Weights of a small transformer language model.
Size: 8 layers, width 448, 7 heads of 64 (1 for keys and values), MLP 1792 squared ReLU, vocabulary 21757, 36M parameters.
Training: a variant of Adam for these matrices, 341M tokens.
Each number is 500 + 40 x the weight over its row's rms, rounded and kept within 0 to 999. Layers, rows and columns count from 0. Numbers have three digits each. The size before them is the row's rms in percent of the matrix's.

# layer 2 MLP up, 1792x448, rms 0.0522, rows 603-652, columns 192-255
110:564541489491461546511451552466477544468518598475467518490518518502484436524504489509495483499529457472432446557469465484494451457493561537475525452469536462484533452561455515510475420493483474
106:462513549498563462508524519487463513423534500498418506563469538530528495447481519498557449506469461467498533427488508493487525497531472509535511477524559477524490547504570478513525522490439503
098:475477491569524467608474396499497429507473517502498408510505592480544488441448549498460525552552543520545487482544480492500495566449544527424464473498483535449427517471478550498551531482439475
101:502485477522544485470474499496448483486487502585484507449471499529564551483439453502592423457539477551578510482582504514504525547448508540427396498462556486443487513463532522533515477454543560
123:517508500501497489486497504477472460531430476485498485495484431549469456461524500494496532530555474511507536483474493541396486519497460490535464474506494478460504477470443474487446537470414547
100:521564506508492546553437547565485468527485516492457463415500538536500489459441492491451499482465488479523447524511543476477470445454442486487527531502491533446508497512536547591534527512433533
118:564474432573640546454556570493494426468492487554465514524516496538482440448464546630518521449547502517458454507521556555475544451439589497515486517493490481467531534510437469548502486476526542
092:489512424488462478550489528492450538483507554528492496560554412514473485539508511484475489518432509502535455468502453527452514607374458493512551512533439484523523506454480580518571463569551457
095:493553482469457547444503590530465504538441452501562511476486477553494534469471458487472496451468597482502491514556526539450481606458461523464534445399509582556513501457488401509460475490483483
096:493603392518556523481535449519448531419492515495470511559446482507462502461438460492432538534454438463498489531476477570470423501490550547509478495490459514479473515556519463555523460448573423
108:515575472465560486495592473506528465496478537489547519522429514452473414432516438522467460471527479472537459576533479479488497511490593480422498534516580467453504477511478458538539539552452455
114:562467474518437496547492486508507503533446477475481531480474505505516480471457446535499502479492457506583533557473519482505502506488450537485478561520504401482540500453505453473504565485443519
093:477447496458507489521487506533510466558500627478485510463502508459467546530537470501482464447497486515514548467456482419458441457495564463429520569561508510502484567473526517534522511485464497
103:511487528531443572522514468529465464464459542440485408535520472508567456485443421516509522498545478468521535449451493552513627519467501499503532546530491456495410489501516584454494511607383492
090:530468495499471527419446523545516516454538440508475510512566490488535413510477531606516479493500485504505556494471597500480444500532490476424466499530509488426541520573428498560469486535471547
096:449503425478504496454580546504516451550513499485442509501547479440542508444483453482552493528458449579534542482558479461472480543555548545546564470523571480470452492627545548493493561427472455
105:523478508512503465574438565530483548577574526470564491490459564500484478416507522486486411544484513492475469458529437524488471531507452475556514518475506513463518531612500509508512515528418522
092:512420499482592480530523509599517571586551531469498497542531481481481506525548513534505470520454495475491560521528487502483472473392462505506488474495545457487493518503493553503486535514432489
108:470529529564509517500493571476478502540569531477519453565456486528503485510517536503487457504502393522467537547465544503512542561426478543513443534559506445562538560521433543531428511480467501
092:483517524472559586459532483539504487554511471475501449498545482550520539538538542527455500506461489583577462534621521524493452505474562483505547514429535500501501515561497440460554486500551534
019:564499374535570503540590465480471530476493522534502437546542485485541455451455447541471517503491479530518527492487553518408521487430562474503522506506513552522541522572507550472444499500472505
099:561469519534513530471528470517492546474482457462474358516501502451603503542462498524513555459497517511536479443469484468508566486519444537485559533469509493516501451500507579406547523546457605
105:507458496432488515504549514515495452492479577514418489431505553559481467515500565495518502533474482501436405507529498593470476536505520434534489433529489540537460508502540563438549439525491550
106:509529467571490489473444482493563474434523501467528441457547530548522553452474425569473426491480517608542464555487548461468441492491474511508542435579479540467528465530448550555537526456503573
115:546451460526531517488507500486567493492471599439460408602485553486548532517530483537541464544545490515565470508503555510458517533488556572429452431476543459541541491509546475462487446623528534
104:541506424471496544499492515539488535455554516534491487524464513463442463485509443545520519573475460577477482504556513497472468471550546477516455559566518550494443530498493518572543496460499492
101:576496515482491488528471500502546569525493448388477450494485409504485525522555481505616534494421530485555544469497493503502500495436456436474480534431489486594552507500465517529425473563456513
102:466470412482562501600529526514410422601562537551518537541521514465496446552512503523504529497526523491518509520497462487456519507461504470490509495455512444478541477467530533461526505495482492
111:495447462514586515461526448569513489482469497541556462549476508558556484582461540515517474485485450458491462540455516544509568460438478502447488548477454501554528561569461496540506450545455534
108:549512500512505478505451529504500464486497454471479524484449510556524513511447504529566486568437480513484507461475485501454500523484498453491512535502468492462451480495513512502520545478472503
089:484453460470614559551449539461495492535502491418418428525460517486504503464466526509545478517527534582483492537482421517431391534551502460482533443554408577523533501513485511577585526467515455
109:475428433538586492439414507535478498518520490514447503427529495521530512473444539543540575579501547485516471446498572439501543482426505521540467448476430489484490558533466481546537444521530558
100:450466448472545546505565529556483489491529531526537492522454473499533461487462473498430499584438476482531569490455468483437494535542443465422504566501529517550485552474555480469493436520540448
114:454528401470612443451528553508461484525480477502513480442534534508477487501511533555532463541554456466491439528459510491447542432440515491521432461423482473468538531503414532510502478525507548
104:536541427499459533519532549478533495467467481456475540540467485408517527536505463519511489470411477517439491476458579422497491515529515469524486543489478548452433470500561506469446507458498479
089:486545454450527523535514524484419452523516474516502499490371552450502451544448439527452452548561532559455481518612548453497506559536503474479512489481536494475471499507507475499496523467454482
119:542474477572518454519527517512518550528479453556464487450440501468473533491448509562494511545477400524526521531411545520506480492459470524539522487522529523445533480568527516513524478426508489
110:555512446522521514507448482555484457487430533541533457481553481493555510492411415544534480594488499463441533471445461555515514497530416465465501477436558477474514489514493516523509524494441508
099:500493512587458498521463475511456462484418521504451428509510563551491514484535517500460518517455457608447497544549587524486501576560483456550468472528511528470556484530514480503451542495488536
098:546500474547527476512541476540497504466501455489478445542482482534539489493471424511467513577520528567561454506596497509492505547511545566462568495546454540484534590483528496496580474462513526
089:534519483526459511499510492475507462477494495505502485500528501458528453457498439496510464515507546473552533497483462503467443527538536516450583554599517571427523464522520575491514628511458414
102:454496459493521539443528527475428460514524563538506468508486505517500496498466510464565517572482497447525448494472489522477459574451512483467475488504524490597545542564519494507499402470494503
105:473484553493509476464446506542501443476467513493415438497474587445490510457524479554495538554543563567585530446500526454483511542496487565516507537405491504432555566499481446540494495495507540
113:545473541494511508528489515505524389474496478556394487523446516557561420466437509584455485555489475559505536503477529448480461475534532533513443526464563481470555559551447538470460464516471455
101:454517462477502539531538526546421544544483478466468433481471429540499492491510415495490390493467435518559533505527488503476479495489465440503541511475527453493487557509494550593513560428396501
103:519522509488483513538547457557591552534496483474510468499555560496561486459501507577490559511399500493526512516458514563534539453519502528545531569481499472421577536541469547487495449489508538
117:527557497461572476493543457560545501534535534491447488457511572445449525486463443507531522519549429544572557527440548540470515463464507522477530541508500514427425565451518540520474497543538539
106:479496472568538484550475449575496528472493482475489492508478470487613566568465568551484551497506452524496551467490501495492552447416478508491538450497480511509486507508453483523571545457468474
108:454480461536487515451471438571439502485464477547451505537468444470484528573525486497446534518519506514457549476516543458501552493469476543508475510441445460464461564520450595443523422465536549
113:500513470544480486541416436505537548553512521452459522567500547531527474574442489530444516470497459506521515504467472491512536489454404493557429497549500542541517494523476443541478549476415466
# layer 2 MLP down (transposed), 1792x448, rms 0.0471, rows 603-652, columns 192-255
110:563545428497501549497458470501441506600463538477441507529549572567462509579455554506512472436561539493521459508526444505520514513533517500497489507477453604508488550477548483468564498414481481
109:569542547491459509503491425498519481509510428547485529460500522475504504492516510438496446467455434540434511491496535577567543606510441536543491526525463438537505450478496469490484458565559520
101:453431475477464564533542520489543514474565511492478439533515594507529527523479509463524539510509516521515584436395528454533482544518498533551465498568490514517487538461486494520511489542482489
101:492601485471519507553514540487509463514431489451549566500461461536437545480473515486444528535503500464533502540450507466583460512492485390536462507470457535395491510535540532493531484476500552
114:559497477532503530547450461521469453490511496429530472502501474512548484508511466457435487535475543517484429546523509495498485454489545420474418560574466491510496555413486538490529508488546471
101:501527506494489524475469526520512545470500457511397518511595502556468486474547536512489511540490562488476483555562526480550507456460487516547521565430561623550518425455592453489482476451475505
120:505557475521456455557490451536529538561466516444474537435549567455478533554569531462483471443490480425473487479458477557575430512495551504493516534550516458544482505565532475540543486537484521
089:536493511493495531529492500506528475544482459460502484492470528452513501501485428497538508482597561499446542530536545501499486449530495497453524518539507517690532490477564499483471419478454533
090:542508496461533425516530445470492493599502449492486515492551534508497502588577537487573516529596520564519517538528500480557476504515524495516521535507448460725545506537454568504481521501521541
100:492529519545447488483518550485526508447496477517467505515449400450525474566512481511395494603489528449473484499510455531505504532541509530605503551516479549549476535489540549484500457494466523
106:496511457504455506520545493498527494562599539518601523463505518528563482495485495571507541475503529458438491474502467514543501523521561492503477512402530475479548481468568468493587433529441521
110:530483501512509507543506494419439551521555508556489556480532564465517515485469503495471475555535465478474561534510459446492448566592484549499547486553515540491469520548529524499504532525489543
097:486501501476506451568496571445587474494496547420539495516459537490493495528534575459509488483477474552456493421505448461543485545517544526497518534552516566591477524473470569506538496501515488
103:474477430486486456505513515540528523476499461479465471500424497465449502446517495428542464476447439432472488528551477435513519450498562563530495556518525447460526518495470484502461456526508468
098:512487516470474475541517538495554493522462530512541558519599473544538547451464488451490509453513491486449458551480513565558529501581553572482486462525530490450542518494540480533536433600454502
100:502540467456499499539445481574499490485521475471502498481455530501514600457507493509461461517493507457455497500462513525483503517549495488496451490461455487473543500473538454438485446474487476
104:443498522484509498531482481584439557558513494469576519515462492492576523498432449479524522454473483557441406472535482432523436563536574497478440517529494442498513431520464484489474522445499425
097:451456568463535521509492497484559507428581545512493593553383501477474489603477515483470457564536627532455528492475547506508469492513417540442476386479487548535436462498501551457485512483503453
107:513457499517503548462506465479493418539490529495505466503517497478512471506496516552501491486462461462469491546553485485552517454557539499450483462537519587488480511491438513558522518471410503
097:502409543529492511557483561499517538541544479507495507481526483468518530521501522406596468525546505517493550520453477473526507492465468506548456483471464544589463464470456511495494475541547499
022:522468594444534477503473548548472567540550523529480472477505453442537508537506536497507507558558550475514543476472508527438494521542473543454464422474606547478552539541522435542549487488520517
103:494501486551562487458551475504527523525468493532534467524411508451523482515505446513529514588481547504508539562528481521548528514443472537458506461486514520630521545450499470458534522430575516
102:536512568483458462467526547536435532474484484508493511493501499369502449538509503519458495481500499516490530502512533533454453473537485544525488467528473528527539493513516527530467442468513492
111:538573505461453504522465535529504517494438513480560496477512446555433504565535473565410497439490478508506530567406419480474543527484546561584489520548498486503504550480500452504483438506558431
116:474481512448488477422538496480505487511503485535567476507515499497523529501516513540467542470463530496460470520536485502511523534477469460453511487479476495579484437476486489465488478571569516
104:556486529553476505514535536477523446540498571453495455477531449528542405471503506499512508522508531514496466493483517580521536429544558499497496476583446509396500524518508469525560504492517506
088:462457497556495527494524471467479392492518547571505555488513521539596549504478445439424502553550484512495473548503457488503427539546544539436550492561468482509446489497507508487581582495490533
101:512542527497518517494531486426443476477532516567551532555493558514446497467487508494483458503564463411396473538502490504547510502505492532479429498480450496505483472495518505469545478525480486
105:464457521545468498532494537535445559413543482486525481479507597446561494458410548440496523504499509440500535602525500429507499512533456550472486487488460474545517518512522512561544434432505553
108:472483531489504444535496409564496501464508422523469499500478540563513571555501544505600524589510547450461412475471495455564481521478511464535441444496550500616499456533434524525476585493494495
093:470545487506456564453536525534497414424453526537537537430576527560412479447502525445457504487498506479566521451455535539563468424430457499487570587457497598488450510487509515516547488516449511
105:519599527500497486480536549492456523475466455549476498430502485529497477461481504498532489447444494523518521532388540479580423497460495599536443444473521515402477546493560452490480461490489497
103:541469567543495512603522596471483523486535414471533521525546618522451504467546530572530483500414532538448445530501472500565494497464446521507537497502512497435586506543418514484511573543453456
117:502522449451511549604470446506565549455460518497480502490528484443445482523529529506475512412522516506496461522455531517618524497498526531451515565564529530494495507498476495529562506487485475
103:548439457486474461524403487523453413576502520483520486469506562516492446489457517521499450459477493427471502454456567496529467459516511525519552495514480598548524489472568522396448482460560470
093:491411522466554465511484564470413411502497546485477554530506487459426501489454516475437515492581530504411474529573497489519427491543511444505458453484497474445451479488573478496468502466559477
112:558492461491549456567491501497501457494443566538552533443453489497488478505482454520498471501523432437545547546477530577452453548427524482466467457469520522528448430585466467513527401470499455
101:523516517543468466465513484534515465510479464563580508551496489455545522520485483488538519502475481477488516494552450531576466391553557562452504459502476536534495475491504579494477465436442504
104:526511565463557490475545517479505473542469491457454506539506390523497493530507420468512497393410557540446543507554520553474567492463485487504509529492536489598404466460476480464495595530474458
097:510504492450515494558539479535440463547464485501518545509513439587448501474462587492444574537472539468517472484460462540538502501478465553486462504485483513488528519503556516525507488546499492
090:458523527501487476535559445538570544453554471488499427440463482451534485537493498493483512531507495545517481491539453470494510498541559550438546513511531527406519522506491470505495518506521508
101:462501454456469472515449444460510555576569516463539510513480476496472570454549495438493495524510476426543464521434546468529569518517513473563474486484455533583502414433555458415561522478530522
105:505546455445550471425550475516515537484471483513509542471470475513448481509480430439473442453562464467467532508541441452418444511520471467457531488462554569530474517432516465520571539493593449
112:413472536450489550511520436566541459461557487505437520540496426562445464465522495528483506464452541439542479397466426535436560442524553488522450525501506525487508504520477534454509540429514441
110:516557464481517529450541499534480494526486528541528503531491485524556532493556496513462489448417464477489516418471502550539476458579524534541498553547488507464471545586468527549456473549479494
103:481547484533535449503493509462549510483478446450457563480566593494431456469514552474559486458475545508425469553484551583521511499486433511467465347500520498542458488446459468541575518444499496
111:501448547500451498414514541493448522419463493488494513492551553465484418441477462468506475499475390453525510521493487473483485530559590529509556448506508453454435538544451499415510622482499446
105:488490582480465518505493472450447555487480566508456530511476524462546470486440549550507487503491483384536533445477505488535457473565531500490490443580480518398537550542556406503567519544535458
104:571552517457533536504529522471500516468445494502468436481533532449491482510505541553497505498527539399597539541465474515503438489456539489476510522499510525490479566517562537502531500410527528
112:474520497541565492524614482484555512505465531422551454500417466511438507517469524437535545540516449494541493448466468454532527550564524503519492504545520508528470489526477460534475520569549528